Part of a small language model's weights.
Size: 8 layers, width 192, 12 heads of 32 (4 for keys and values), MLP 768 SwiGLU, 8.26M parameters.
Architecture: LayerNorm before each block, rotary positions, no biases in attention or MLP.
Training: a variant of SOAP for these matrices, 162M tokens.
Each number is 128 + 24 x the weight over the matrix's rms, rounded and kept within 0 to 255. Layers, rows and columns count from 0. Numbers have three digits each.

# q: layer 5 attention query, 384x192, rms 0.205, rows 103-127,135-159,166-198,224-230,256-262, columns 48-95
# k: layer 5 attention key, 128x192, rms 0.191, rows 38-69, columns 48-95
# v: layer 5 attention value, 128x192, rms 0.239, rows 32-63, columns 48-95
# o: layer 5 attention output (transposed), 384x192, rms 0.232, rows 96-191, columns 48-95
q166:135104076134137092106151125143134141170115123164125140138083156099112126129134164153089149133088119159126156130132125126077145127101093110144070
k38:149142163122114122139118148132123115155166143118114116136154141136139155130121182110131134146112151153149130151165133130128120098181112140116106
q103:108153140141156148124121143130119121153121147122106135116116127124112132148113092150109126104138142123137143131138133139140174129105145132125135
q135:135133163109142139126133132113132124119146118141133137122123085125116108149132111125109109115120159129108131154108131129157119107142131125140151
q167:148101139151135127108105133110150146110105116091123132123139089129116122114112091113128127102136161145133088139172121133139146120101151104144140
k39:114125153110086121145123113117126132166128122107152123104136127160139124136158103131175124132100100155139159144119124103128158135150142109115135
q104:127108135114130128124112131138135181149143119121144139134134121109125105115147163117088138161129136124149140107095159092125118144127144137112125
q136:121152128122139118140153105100124138105093150127137125138139149159120117133124137134092108130148133126140099116124170093101155144099121134138154
q168:101082138094121077129118141126109150127111120128158125147152143116171080136177126127110135155149112112154164122110130102141094144141162146144111
k40:133103116100132098136140137146137102137115123124120131089156086136111144120123082133113141145144116148134137129131086101102123115126125122119129
q105:104124133126128134095127107129099164119091111131169128143117146138132125128110106159117132146151127128121140130095114117139102102153137111154133
q137:115133136121121097169129127089123111128119112132132111114140146131155164128123159158083118159112103149107099161132121111109108144137138145156122
q169:094148104132167155122134097125144121086108156181104089092114156129188162128111113153097162126103139095165154142132103124109151116100118143107127
k41:143122119098112115139114149109122101114145132141192121146149114090098117129117103134147160128110162106176135110109129143123148145130119119143144
q106:145152120139141108135108149131172080120121111124130124127125142131136095146145118138155131104141119120126135123153128098139098105107139129157113
q138:137124114119119129148158148147125132126162141122132167131147120141121121126117134124115120126095137123098135151091141168136160148130089143115155
q170:100114133152136136127139145134073099121132108136155108140144162124119125137130134127094075152150139097173126145098123123130155152154120112117121
k42:097143136145111115140132113123133127110146086118125111131141119120090142114117117140128128125106158121143137124095139127119132111133091130139118
q107:084107128116157115105115095093160111096098105136097108111114138142106104145107158126130146124122133118129146145133120137102122140114122074153161
q139:146105119125126164143133093087125134072151155145082120131103132167108104156133145135116120135120132116141143153133152096103130109140132101111142
q171:129107107091124109076137120151091118055081144117116113105140140125126094108130121122099119128151136131171117073175112106091166072115158112143159
k43:129128122069117118131145128137155132119134136132143145134132149099142105093119148132107145114134116135146127101133122113110158126114148127144147
q108:109118132106134125118114121159123168126141134163101132131144093114179124141139138160046152152110171146134129099102150090122112100099124096157136
q140:122144166108103145132097143161133142069139131165164122132150150133119141143089128106134114142129113106132127151116132137141115139151123111138113
q172:097106072175114134162110106151159146130136082159145147151073125076134139159127127146101117166103128110132162091106104152153081100138112167150132
k44:111114128130138172126135141126134104170144136140101129157101149118156096128089144131155149096151135113120140152112136146125125131125140129096129
q109:151102099148102130108118140136113092094120123133099134165124109154095131154149155125116148101115111134071110176159123126136132128123136110122119
q141:118131124110135140148117126123099096116149121111087146150149119159123145131085132152090115126166121120127112118142102108116095129128125112121146
q173:139069145144117108125143140120066109093126150125127132131153137145098179091106079108129149154132115097135110129137121131129132066132169109124149
k45:125121122145149136144125121150095132117125120137112125146137110115114144113119153116136159144126128138129122145140122121092143105174134118144100
q110:152137127123147116124138113115152092145097088148102109128114099140127124136105173118130134100081148118164142135134137125150114126088138128118088
q142:159116125114162136114151113092136127131137109145102132141151138118118104128095161116113143122129130112136160171153111123147149136128194104136133
q174:153096194103149131108127156139113080090135102106137152129140139151077111087173118106114096173144133118131105096130121123129141106099146070153142
k46:100125101119122107104118118138135124163115134121117107156111123102150143135158144140126132114138101140137120124126111155140131113106125133122160
q111:112122115125131161100117131136150100141100136154127137108110105147100132124118119058160126057143145128139116161174114136131130102147143143116125
q143:109121088138166119134130087141149124141136154139141118096120118143154137162143147149111125117131120130138134114110156179098116097127109119121164
q175:108135140121141151125138126130184118129076184131132091148135121118130146136144084094148074082126136134119073100141133171117150107075094136105148
k47:130164129112127178129125154079135134123139103109104141136154130141112123182162129113147094110116147129153132136124141138139185130120125129108137
q112:135092125137097111150110131118140142121139110125127129115169136121137145132151142139136144149117130114141115126112124132122114117127128131137120
q144:124147109104066135176045088079130161103135054061151122105161162100138123152194115224121253109131134097153176150074078079127110168128081098142121
q176:130142136115132150122150118114117130138127109114113130120117134147109124153121127127131127136153125134105104133115133136128112117137129126100119
k48:126138124120127114121120122127114127131129140111132126121131143120129092121150088143117122132138128141133123126111126119129140151127138127124117
q113:119095117124088144134118142124139125111187117124129143160100119143123137141149139140096125124148111128129152144128127131115115136127130097121104
q145:124108114128119116136125132118142115096161120163102121160132107134107138100172115124134128099105125091145108156107140095124120179155131107085095
q177:136137134111151151128142137112117118141120094134105132116123139147127143151169132117135124121132137152107090151124139147155116130109144124087121
k49:119121096113118115104102130124133133106120114147127138122106140097131147115130128144113115127123129114129145103119120117150119116141168138158145
q114:161158151097167127140143120158139139140146127117151124140129096091115163175116124130141128082138172127137143147138109127157104146142116150127141
q146:125153127129093196163113106124102166115132122102167124121124137154140101150139108163170181101108101146131154164127149122122133136099130146148143
q178:126133134113121116137163121146135131133129130122106101139128151090126134148110129111128151132142139131123148162118110142115116141136118105116105
k50:134110151115114118096121109127145129154120139133143123102141113142137127127150115140117126127131136142160106172163122144146134109157127150135090
q115:110088129143142088152122116119113149121119147088105140116130143122101090108130122136117157132134141107132126114137142138164160118118126137123115
q147:150120088136087100144116126133100134149137091109137134135118151118157153134159076136130131113103146140131106136101143109130164114135106109126111
q179:162135106090132147139160103115130124133108117134131136101124117092101130145116121167113108143117110144118104167143133136133130138099120128097090
k51:129142148140123122119111132134093127153118138134136128151157148121144144123149149157105112132150130126165162114146100137120123127140129120139130
q116:125183127112171144118131137132118123143121149126109147128092123110108112149118149117123126134098154110096127117127155164130135115123142155138147
q148:119161126124118093131148123098113072146100146122121123152117149102120125129108147124121114130145101139106123086134127144118117090127146175136146
q180:085103147142110087132144137125134165145140144121128104126115151103126139148112166107094121126126132123116162089117144153088145105132102135161120
k52:124113119143121156114123105095114138139122134147127143132141151129144150136136165139139105134142127118120137110151111122136130098142130112127129
q117:126100108128111135153089135135178110148135110160114140189126136138149105133129104115143118110109126160121066154111134111146138149054111069115087
q149:119131126170154130128109119120152123096128145124103144125123115110142127110119120142081129147097161158113138129150131133133122142135131112129136
q181:153090162111149124112081132131141099113107137115127130117100085152166079091139120139124165131157168137146092167140115170115165111095117140085163
k53:114152119113118125175129143135111086118145099113168149105134119105145142136137137113173132144116112125138117112154102136107179094142145124142155
q118:124137107131130111119135156120138099117128107103120126141139136168135113139100149130158114155128166103161110132095118117113111133133108114120132
q150:127113118148131125108139124133125121128127145141116152127123102119133121131115154109112132144094126130121092136149098122130130124141164140139103
q182:096094170116127084172075154135131128100131143142153154128095161140122158128143133118156079152152131097117119075124183151082127106138111134127134
k54:110121128127131121129089095121136102126125106130149155159129147144134107145147119151130094132138101101103129136134127111109116145122148119142120
q119:107114155117114095119113121133125149098109121134122124144169136149146168109129126122111156135148119127159145151141099112148104153119116104138109
q151:084115136117117150140100127128126159126103093103114084118170147131140139141126108148154163140104109112164131097145102172087102153115138108126114
q183:164156158107179153100132125123107124103096108110122129138147112131182068138107079148147190112144117153096083178160069126153113147128175134110128
k55:107144106125115111140157107126124119115108122095145121119117136117130140153142043131139155115118116134140144126112138104118133118110126111121132
q120:128121129132129147125139124131143158158139129127123138143123087109139100133144097110150133105150140133101139123159127140109123132121113097128153
q152:083139126129101146170125144150143144159129138123143093111129127119158140088151114143139130108157127155147141136151103120144160133106136116127100
q184:106125147097114135165147122116171093103134106120154128104125145122127148134168122131130147098150158132167104154076152131142141127082128103108120
k56:121166123128111151105138127086131158100131110132154168150117121143123157151101119110178140122107126136170109117166141151122141119131124115105121
q121:140100105144111181138101127096131136105112132155123122127130140113154122115139111143114155161153134151153122124114146137130148129147140076136182
q153:137105139134116135149121126147121108086133119120143117135139140136106084148146137138127144149140130154143158131099177110127128128122138128131176
q185:145203080167123140118148092131131091134101091119122146117123135119152124100097123105141097138118081123139171168106108129138074196150122168141102
k57:149157149104125112130109137144124122097119139159128125105131110124156103091123113131113130149161136124098095157136131129118132146110095111148138
q122:110159115160109156103132137113102143137152132144114140152130132129138098127130125072131115140154098100148181148154131096102148109158116124122125
q154:128123119147143144143130121127129147141157135098114106128146101131102148152120126091151124145111118155109117113141140115131140106129122102138124
q186:150120162113054127126146128149099110081116114163106111145165101111122135115128109124122125167153111116119116107146140131134075135180153120089096
k58:130151115166120144141111120142143110128101119118107115059108129092123108111107156169118106132125138126124117165116121095132110163150123154120140
q123:118133136146159125117095130127127143138144156113128135173112123146127108130120155137088142133134102158126098123121130145140133108111107133134127
q155:113122130134130140146119134106134112131129172172110106129122108143140156110118152140123099129125116093110146150154110130123161161169114120137102
q187:151089126132112182149154115126114068122080125072118139127145119127135110101109111133131110152147096098137086116115119146102110123128143139128135
k59:115092152149132151157135123142117119099098128140140163114138107140135137130140111089128126133147117106142103105123128095099135155113132160132109
q124:148107116151121127155155105138108142080125143100125120121142105180152109130150123108124123160103116133122111143122151131170146150138117147132105
q156:117112149129150115127128102091134141129164134120129129141088140153165135078141104107124163104116121136128094156148118127127099106121133102144136
q188:137177151098145168158131130160147130120170119117130112144126084096088125129147148141123110152080126083134122147136146111135146142165121067128164
k60:128116101123142117115110120129152130135107096124122119120133162148128102184103144167127141099122146133120149150121140142151146130110120108127078
q125:106088143118155141127129148096137130159130111151116143150148127122124112108124134145143124128178176144134092080081117107148101098128100133103135
q157:118151126128140154118123191098137134116158125116142128159116152167141130108136126118134162113137134104122078109109118122143130131153106135127123
q189:099124092151114128146099123106119112162159113161118135116139135152125087182118130117134141102140138126160130142151134116144154093072111130085123
k61:128122142119110143140103124125127102127172118142152153133142115106106129125118160110121127151114117134121133118168130106109109116135122112135137
q126:165111118154135168101143104131108108098134134170108123165123139127159157140133116099160155090097149157124105156151142164125097128135139115132157
q158:150120104141159153123133137095107151153125133141096127125132111102094122148107116142123146114135153138127129137100112110132089131170149156126137
q190:105137175110111219154166173142101115119131149135128139135150079129114137128161108134144112121123108063123096176131120148126124156163123112112136
k62:138146106122122112113128133158148142143123135142133086114114120088133110142141127143132139124137138115138109149094156155164104148102140120106132
q127:132120112146157101119137152118146106151121098107131134148118145163105119146124081111125139140120144138112140122131114148112128140098105121108120
q159:142111132149092123112140129117134138116101138095124149147123167107108112134156121135111116149137136137116137125115141103126135177134131077135136
q191:131101125118068102100171098130145071180132124115098115124177101158122179185152131115158093100154119094205136126158140124101142130153097183123103
k63:121156116145095168168172106137129167149139120114098159117120120129144129143118109108128145144114074134096125124148141108150154155115113151107119
v32:178165131065149105119134048115078136074159092156113120101161120090094131125127113119119074117125120180086105134121144131154091121102164050183095
o96:101132120110136141115131117162155107099120116124152163118110108130138148157138131148076128106133110147129106138133138124135135128116137091141127
o128:118131130060139136113160131173116105110149151097161175118128120104130121160097046227100145129134095197132100116148126096131145058144109080211109
o160:120181097126131149132127139115129144132132134097111125125143152139112120117136147109147160162139163101146133123096153143134112119127113136074126
v33:107124138156094101160092095081116143155151145066119102143126137124078110123108153153158185076155129226131167126189216170142144156154121085129112
o97:139124145116135089089137122116131092126149124117114131110111143113117112161108143140164143119122141129136089111117140153136133105147129122124116
o129:093081094167138133113141130106121123105223097154094146147118124207159132232114123108122153145063109146140115121120146151094099164160143109149189
o161:101134116149112117119137133155098137119105119107128138095130114131137143102124159133129121114163136121146131126119101119109118107155120128109118
v34:153099112182178105135117107147089204115120130119148171186145137158162170118166075166172126069083125135123157118135177132131145112196128159120117
o98:146127157129137141135123113133145150157103115197123125154106107132144126048135140148120125124163147151155135110127138112131146113120121111140151
o130:120128121137129136150096138153111172126123103125085141081124142137143126068142101142122078141122141093151168113077176150149128151135148132136172
o162:082135110160141106114107115125124124161118131164139134124100119128142122121094080096084102153096130118093133138131125126142152122145140127128119
v35:147146065069134174097078126149143133215153078156105129070133128209107170128142104129129167094110186114159106099158112117137121136181049178162141
o99:148133091128105108142165135116130109095137104133095161118142115150149120139136176120097138136125117131097129120108137127152160135106095140103098
o131:129141139122105145101060118105133098142102148088104124146105117149096128139179220147073103151109154092128119139136152108152176180087135145113108
o163:122155163117119127144146153145150123130144119115129121123136124122131092118129098140125130130142121147141139148127141158112099143129136125123154
v36:092135131119125135147140153142120129131116086143130106130122167088122109171149108161047108125116151138121159119184113080172149131132053135138100
o100:131146140138132156134167127136162142104144104113120166132170125144142078138158121127122145131137117141096111136130143124132176151138105115138111
o132:147126118116115171148148175160143163140137089120114093151178114120135092165163148119108089116121120134093142120140175112147133112080125083152073
o164:120117140137158130125116113124130124124054152117146153126092123152114132094130186144098083140158148113123133119111113158086116084112149138140148
v37:108138139145092126144133174148161109188143121145087108079062119115191094155137147163102109133156125138178109118113101123086083160156129127068151
o101:135136126136162125111150170117132118120126129094161136114135121137112144132110111104138104147126125114125110145112132152140123127125118143114127
o133:127153126136109155132149133138140113097111098179122129118100106205155129181131128113176118101144162145108102174157153129123100130140166084119112
o165:134105119106125139102158120126100128117091120130124125140132132129128123130155129146099147142132168114101119147119134134191166116147162147136098
v38:060174151087081148141091133107155104137131126159114148113188118112059122180099149125174118115040144185157126142110148106113187149104117193168089
o102:103129122128107106123126143147116151135139140094147130154142120133126148109126149135114134144119095141156152129120103132129155120163102156113121
o134:148114076164131128137107112178101137111070172134124105172121133103095111174137121134133136160128123116092117180114152146141225151173105129167144
o166:098136143138123140145127144107118118133128124108113130118126077146132092166138131124151100107117141122130113141120108120129144117113140132119128
v39:151161133089174120117067083154095147144131101120158143117220106130139152115103087151177156100099104153120122105163158161043131165138081161095181
o103:134085123164143123123086093153122105114136117115145099133116126152135177153144127128106125097083133123117112149113147166136142105099164135134110
o135:175156114101125063125087116108092109090169137107091118082148149079105113159135125158097120130077127093168140114135119195127150121148133162126176
o167:121106094097134091117132112115134150153120144143087120114104153123093132110115186118123119109142155127143109137126103115163116115124134136155103
v40:109176075107103199145131120159141159150082121130176126140176127148137180097115133118084181077183076176110123116130154139169119129143088146143077
o104:127126149108129161151138131137146134125139128126121117121113102174138152133152149153101141106110123147123159120129141132131108156123152132123171
o136:152146084100097166134111112070121159106170137103087078063212117134078132130133156150131103173066130135134132118146134107117137192137169091138168
o168:125145118123188101128093111143157122167137140134108160130118109140141108119134155100140116125132104106121118152152154102124098132136108141131117
v41:138127179172183154113123165133167104133094142110157097143183145155123109154104151104143144074211099096053166107174128124176116184096144058153132
o105:132125134125126130141132122131099107151135114133142134142120132140120140134140101099165120108126120140115114135167108153102114122101119139131127
o137:186115151125081090152153169121093130124152121123088187146138110099090122069200076075123147130107084100109140161159152100121162151060075191125107
o169:121127134114114146148116145131106117122105107126161112127113113108115126124102128129104103151101137115132145109097100131148144126133150086129130
v42:164141125106067124140117078103155165085161119120186116157151070080089076112093140138121092099117122201114134134127154134093100160133102157123159
o106:132127167119089131132123129130152123164133125141141109179108126150110127169148145128131119107128130149133117130137124107102121146099113116109116
o138:105128144140101170106061101128127118165208133119161125192098136155137104235124145128114134043110132138152124134177082131134097111143143109156132
o170:112124143126148115120131142126096118115095127146155141115141125112159093114120117115116092175123120135091173088130117141144152113154178147121149
v43:122120094145088100108181180158149131137097102086116098127060107128176137137134150122105139144157198138163113061163091126135101126083118122138112
o107:190135152110102136149151152136132123117162120128144143132134124162102124132122162139125142135122126134124120160139102131165183131140150144121097
o139:156145146141142148133182151070111131149120100112148146158147101065105144161052165102151118103157141067094154155104104084115169167122078110101128
o171:115099114130148128148087109136144142126100146122105142093106138120120137095135118102139141141122157158132130132125141116149139149132107134126152
v44:124123145144120131151119108136104097139131172129060132138140171156121163097144120161152125113050092114121153192105092052059123123172077134119140
o108:109115089144119132132147145135129109130119103141136131176103129163144118165115144125165110122153118163128105136144102142135111107099114103134137
o140:101110055104169125120132133154167100165074064139151115140138145095130166131201124164104115079128163159174133134153173134128092119063191099165130
o172:155148154125109133161148164129083159092142137104145137108163115136111096109117168141147171175145150120117119129125133146144166119140135115116148
v45:105154080110149158126120141144052140167147145057160157096139151174110145127180145130114161115099170064110157072146103144119138111163106179185092
o109:116129148114136159117108113094135127138126125160106097155115096150117115146136196103132140139127125135113122148161144148101133155105122090141173
o141:151106184111114112138095138116115189205110119124107114151155112104150081113128149152110163152133145160099094072125157124100155116139172117143066
o173:094121096133133143112151107105112108110107139147137123138142168131110135130126148101106142126124107135113120142120116127149149079110105133098127
v46:066092095122148142105111159095107125139111110110112121063139087135092121168140155149204172063132154143139121150101170171215146097135125116094102
o110:090127098122124139140122137111129154134134134106143126110147132119125157120086107154144139142135124115144139138100122124135116127102112133123156
o142:097109136125086103123155124109151198129162168106093127111154089171122150102107112147161169140116150172119117103064130142177161136152088103063153
o174:152137112131135158128135095139151140108107124109131099138105137103111126136128088130089092156119127147100136109130136132102135119133147098127117
v47:149140125105089137116149135216132135118120129120172101134090128083115127118113144198105117078147110136094115073201114163063138179111094164054159
o111:141113126104125141124109119124104116120151132137135137088116149118102115119112130126152101119133129111142128116146114131131122127146162145128131
o143:081135130114126172159095138164057184125187138071185142042124075149180155093114117102075122117098146077102157154143127126160133156155187146130118
o175:136120142110126108123127168108095102098107114150123118173133141117140137139156120131130147135121153157093111121128128177124135120123097104109104
v48:152139172191145138149121102119105047103139171118093125083124162122083108154161132168124141125144075074071106157166204180105139108085132142053139
o112:104143130105103170133133136155144142122140118131134119123151120123146139124137161166107140131111146157152169109142146125124119123154176137120125
o144:129132108118090049127178115181166113104099113147147132070116162131126186139103054113149122097126133111125123092138163108100112108206149169120091
o176:148148147127160140122129145097143152130098146121116185116133105161154085149143148129125130125136119130161104155112133160138143112129124119142186
v49:131118125126176118129109196149075114105094091129124086105129117120123091111164140105090125115098113082133110144137141111148147093165134168166157
o113:133145172109120120131143115145098127125114163117115133109109119151129150125111114159077117096134107138133112100117121113096136115093122154136112
o145:197114213126140064110143146121144123081131137119102109112154166197156111125138131129079135107155105125134094110110139082139151132125106189115119
o177:120135127154111124134141141091121139156116118149159142132124119110108139135156111132124095158106125120125134116149128162142121112150128111139148
v50:148119142140122104158163098056153122178166032113172118079129148123158138101188057153085162162150144120112149140174133203162060175119102105164118
o114:134091114119111084140127130153132132102139121132130121123156135148133131101148130126148138130123113151155128141124115139159112115143118142112113
o146:132097164090136128110112162170146108127192112128148137077149106127138122117153074062197166111104141150151085147125126159152100139151125072097123
o178:132172112127173111152112153113106128155149133134120138146121093129121104121125142141123116128143140128147131123152114086121128115129126138138123
v51:128071146077201126100115215133128090152167101147104101084093132111099062172127145153113128076116106141097103072142101082110143133140151106072156
o115:141110115133136116163140142120141119132147116146132118103131121126134142144138086113141129122148113136109122121151132140143105132115097143116120
o147:148093092132116089126127102138141134144134118140094133116106126131190162179125143200041111083119116150108121112104161138150137114073096078125139
o179:141168111122160161162110128132142113119135132134118137185155103105125082126105149123137153158086113096171143159135128105116107162156147136142122
v52:130112164136109154141140138166122080127149189084113122093120176131071136153133085197107087166097143107104101158183114122140167089152083135160129
o116:151137128145132096152106127112131167136115143116129117122144131102146135138130075136100117133126114132128114110108119154174144141145110130130126
o148:120164132148115104098154166154138122089132078106162154182182103090136138159137121119109077140085088106116109064096093113158112132147168162110040
o180:131130124127133129107104119151114119129118136135117120154118109115146110130132135129161132127117127131159116128142136083094104159117149120138121
v53:096143143136101147149088084117128139154092129173155144102175081130134140098134116127138120131121126089159100160129159160130088143113114154184129
o117:113141107161130112144124119111117138129131143137124151119110147130120111148107123153140127150144133129114098111143132166121091143145137147137137
o149:223127094141130094125146123138150142132118115124094136136161155162072064212132142170159113140106142073127100142097090105150146145185122150121124
o181:119125126128116145116127103101118070107143135110149107110137120093130152132143021103096130159122102131075129111114141108111140112118139110119102
v54:147104123149118090161121158166165107099110168113066139062091125127135103120148109118121077122129136190155090160170127174112151135126136097105098
o118:152142139137135161117133110117102124084116136157151142160123109156116130114136119131144149152139146099136148141120107110078134126128124127139141
o150:091123058150110144108136131163164102076122112123123142184151107089149115085112187082124127116163115158110088130135122106112122126134153082145140
o182:089140144122178103122153123115141146197128160127123148111103126119104121162171107156075104168112147138076153121171128137146125116144120138127119
v55:133108160148105181095177100095105061123139116122117154153151091100177118118117095047104157196133113094114099058126176140153163115116164117117122
o119:141125134099102142124109111110075112100140108124137132085125122146125125107109125105150109143129148113131143125132097150137140095155123130105127
o151:183098143049138124114138150096168117163076102113137137057173150112087116167125103160169111158160110134108104083143134149130147140112171188108141
o183:115125113132101147141147166150115140138155113144129113167124139134113127168139159139129115116126122105107129132127120129124090172141123124120103
v56:082154121117082124070131148113142151087124100116113076159132138177075152115112100140105081118114118154175151125170121082180142086173139042204101
o120:138121117125094183112115156107137138149151090134134131161108141137124127135135155131097107142131154123152151110128144108135128132124131126114131
o152:132169069144124153072147169108144105122105120116152192132128128134094119159110122117056096132136107106161124104085133128127155173079108135087123
o184:155147149126144151139168113131147127129141151149129089133149137132117147172150086153147141111110105128079132111101126156137119121134103132116146
v57:121096132133112155199184141120155117148070218075172131089170127107135118132189080129184095158115110122115070157166122165140074148140071168081182
o121:111100096106138107109152114142155106130096122118141142129146138105119137127148162120157137144136111124133120124111124128137118129131103140113108
o153:110133094184139131118143154053107081096158094094128168124155167115104148128108167129194098133116155083114120127110161139106070098110113151076067
o185:117155136130123164132112135103093137140133113101136103133100102150149108140123161147129120101125165121131107146102143111147109135112140108093123
v58:161142108131152169134112108175144168132109139128139145123131132194121131134109108133169112114137111155122118142155069093139085111152121115103106
o122:140088068110130102093120121143134136137143128130110120124139110126114109144130124147122154074128116136171113153114126109112125131103142094158134
o154:136088087110120123152097151108137101136135096116187153108171150107120131175168115197083116108179096126170138148166154084105104123106160129135105
o186:119119147114103101109137126096131148119127111142112119117078160135121139102102123094107119093140107137126094112087100133164152121117111119112139
v59:108123171151108107153117160147100078091144101148162091179147145113085071163124169122106121130127075133116123084123152075100154132117122182155135
o123:159117138107114123109156128114122171120125116125127117084099111130122131090112106130146122075137121127110162132136099123139115118105147130104122
o155:177123154156094106061170125148130110144115108155081085170046120142120098141112095111148123089144113113071132107089150126112111121134138132124133
o187:097133184107155141132138131137139134124120120093114132095103131114124132110146121107092136092135176134137088151097116105149108162110142115120135
v60:104175149148123176210101156108145120149105160104139119110068137071092127095079157106124124168104116142128103143144118173172116105182131118155111
o124:134112137132132135129117131118148102119128121164151116123139160112131139136109142154141107125158127131134121121100130115135114100120130149123110
o156:159049173126161140105123117153163123083157131135157136159131152157147098082172148130135124116141147111150103163148155084113125156159113066140093
o188:115126103134104112144121149107128108112147102133090123098133133118148132163107110154125134094145147142162151145124111149128105138146107122104133
v61:094113156130167212114136150141125118186149089116133133086127150154149145124156090100128121085170134132135098150111185130184168164130095081171152
o125:101113127138145098088155099111139122121117127160113125150105156106106102110120119145164122106120119137130129135113132127133102122132136115121139
o157:156109071138127110129168086088122076146121099120065102153120117131106112122122149137133139154109124149135111160104177116160174142032099133109143
o189:129117136143121068119119151113108120111137152134120163136137143121155150108091127112118150100122124121131146103168113141121141093142108148141126
v62:188149136098152106149108130137137174109128148115123147104146119138086089144061178113151146122131096110133087136124113128114098146115116162088176
o126:137110153118119118131106102109129121112135106137131146141136152116109125113169144159076128141130139108146145145142123120145119111106145137127099
o158:080099172163110110102146125117139123115141101138152157143098103157138139123157088120110113095128094133087082118166103132092077084085091141138059
o190:112155147137190116116127130138163128198113162132112101122106126139108121123128125108129126120121169141094127154140190135092149118139124093132132
v63:123153176133188108103118134163146114180219142120118142142144219134108180157200084146104170084082167074069173128102094136161142172164138142112109
o127:155105128142118123150117129147130128134128126108129121114151119123100125128142114144142136154113161128148143102086146124137159127160140124132140
o159:119077163154072086128109081169128109149166103116104113086094111089087158083174102094110100064103123158169130119174164090162177099095134096130016
o191:087149103128108128124120136099109134153134139134138093115093156146126143172122105152145127122128111135106141121104126163150139134162134145122108
q192:135119141149128127181140149137090104113150136155122179161097139119110166139157111172143156141117140123129175142117141109132118122099135085111129
q224:136163111115130148128134088176136156118114158170140127113119175121118124108143126164107117121073102187120148154102157137158104128119146117109148
q256:147114142107155140127146134115164114156118163168131098132113124146103104142133137112124104120145132128141152127122100112113136110144119126152118
k64:105140116142133149137144136126131148123123105125111120138134093115104145147105145130135161102144124148121118117115130141128135126141135116146132
q193:157097202148113095088160147136096151141125110092132125141143132131128093122149144131146120159125092140095094115116104127089126099123097118069086
q225:133093149107120133125091144123157126111148136129114161113144137124138142084137113158124096102137144116113131128115118153130115132109118119140128
q257:151145150134134160105131150126157103119104126133128142129119127130129118152115139133115121141111090137122142138121147149136152132134110102114124
k65:100111100139105126146148130107150135142132162145128130096118139134140117131131130105161098115120129120113152091142165157115105127123124094134115
q194:142103147108129076133129144173117122083119141128131153089120105135138163108123136111163146150139102120146108140081104119111114180115163133175112
q226:156155152096138114131123116125131155162106155108151160144141111122121152163161148123124095111115136128131155150110151122160134130112136132128134
q258:154100121115111131125129147140124121139120119112138120112149091115140108128142158121150100104124124139148137181135140100155111140125138123083130
k66:137129161116106155128174156131088112113110110153119113144145103115109107119113098155112130108133137128130120121141154129152093113136110121150124
q195:123064191115099108115095081124152194114094135116150142092151174123175133116169112121123118147135106135113142090147094130104087115127128143120131
q227:123110140099124112117108139121187138103141150119134170139165114124156119121140100156147140137136136147089149111184126095124129097137144119126151
q259:149166151156129145125119157115138079088131153121113135107125118126147135105137138110133145114137111120152133144132118119123153134140115110158114
k67:136122118129115146087133128119147128120173136137137126128168146146146123138136169117142120138118138123128114149148133114155159118124145116137107
q196:090110087165131128175106114122129150132130132160207135134166109094092109157082096114131129142124160163103130150114152107166172106148143093125188
q228:157122156085132097131160118133085141130132123106130115131116115157161155156136151123139147116117125136120093154117094157150127125110105195090109
q260:147134137119150128125163132122118128146137138130146123131139114122129147122147070122160103087140125119142100120114133168138082145148127168079134
k68:128136133100201154146107087121160176109089128142106130150123122147087151189143089118107120121145152102093081133124107138133141109174158130165112
q197:131110121161128150125124131121125119139089118126135113130122099150128101132129088145151107119179102119135144130166147121135126111141147099163149
q229:125115093158091094132121120134138099134111097155135161134149131135117160131129158122144100135103110132140146122133114094106129129136126123133111
q261:145155107106117170119142113126158082162130123159135122108122144130160113144092122113143136128096093106138085147105143101151169173145163133137131
k69:113105125105130111131111132103146150110123127096111101099112144142140117128134111111123172113126141105181104115116121124110134124125119085147173
q198:154133140118116131085126169116112123129124094114140145100157113106108148124197094156129119119132129107160130123107136132115118101132172108119151
q230:202115155148164082143105122196141165152120130157095117146087137147143147121138152128152143081125174163162085193119121160123070110121168118128116
q262:144147158152146139129128126146115170164157142164109102106084125132122100094123159149159163081167131131124152151088111123119094124126128135140096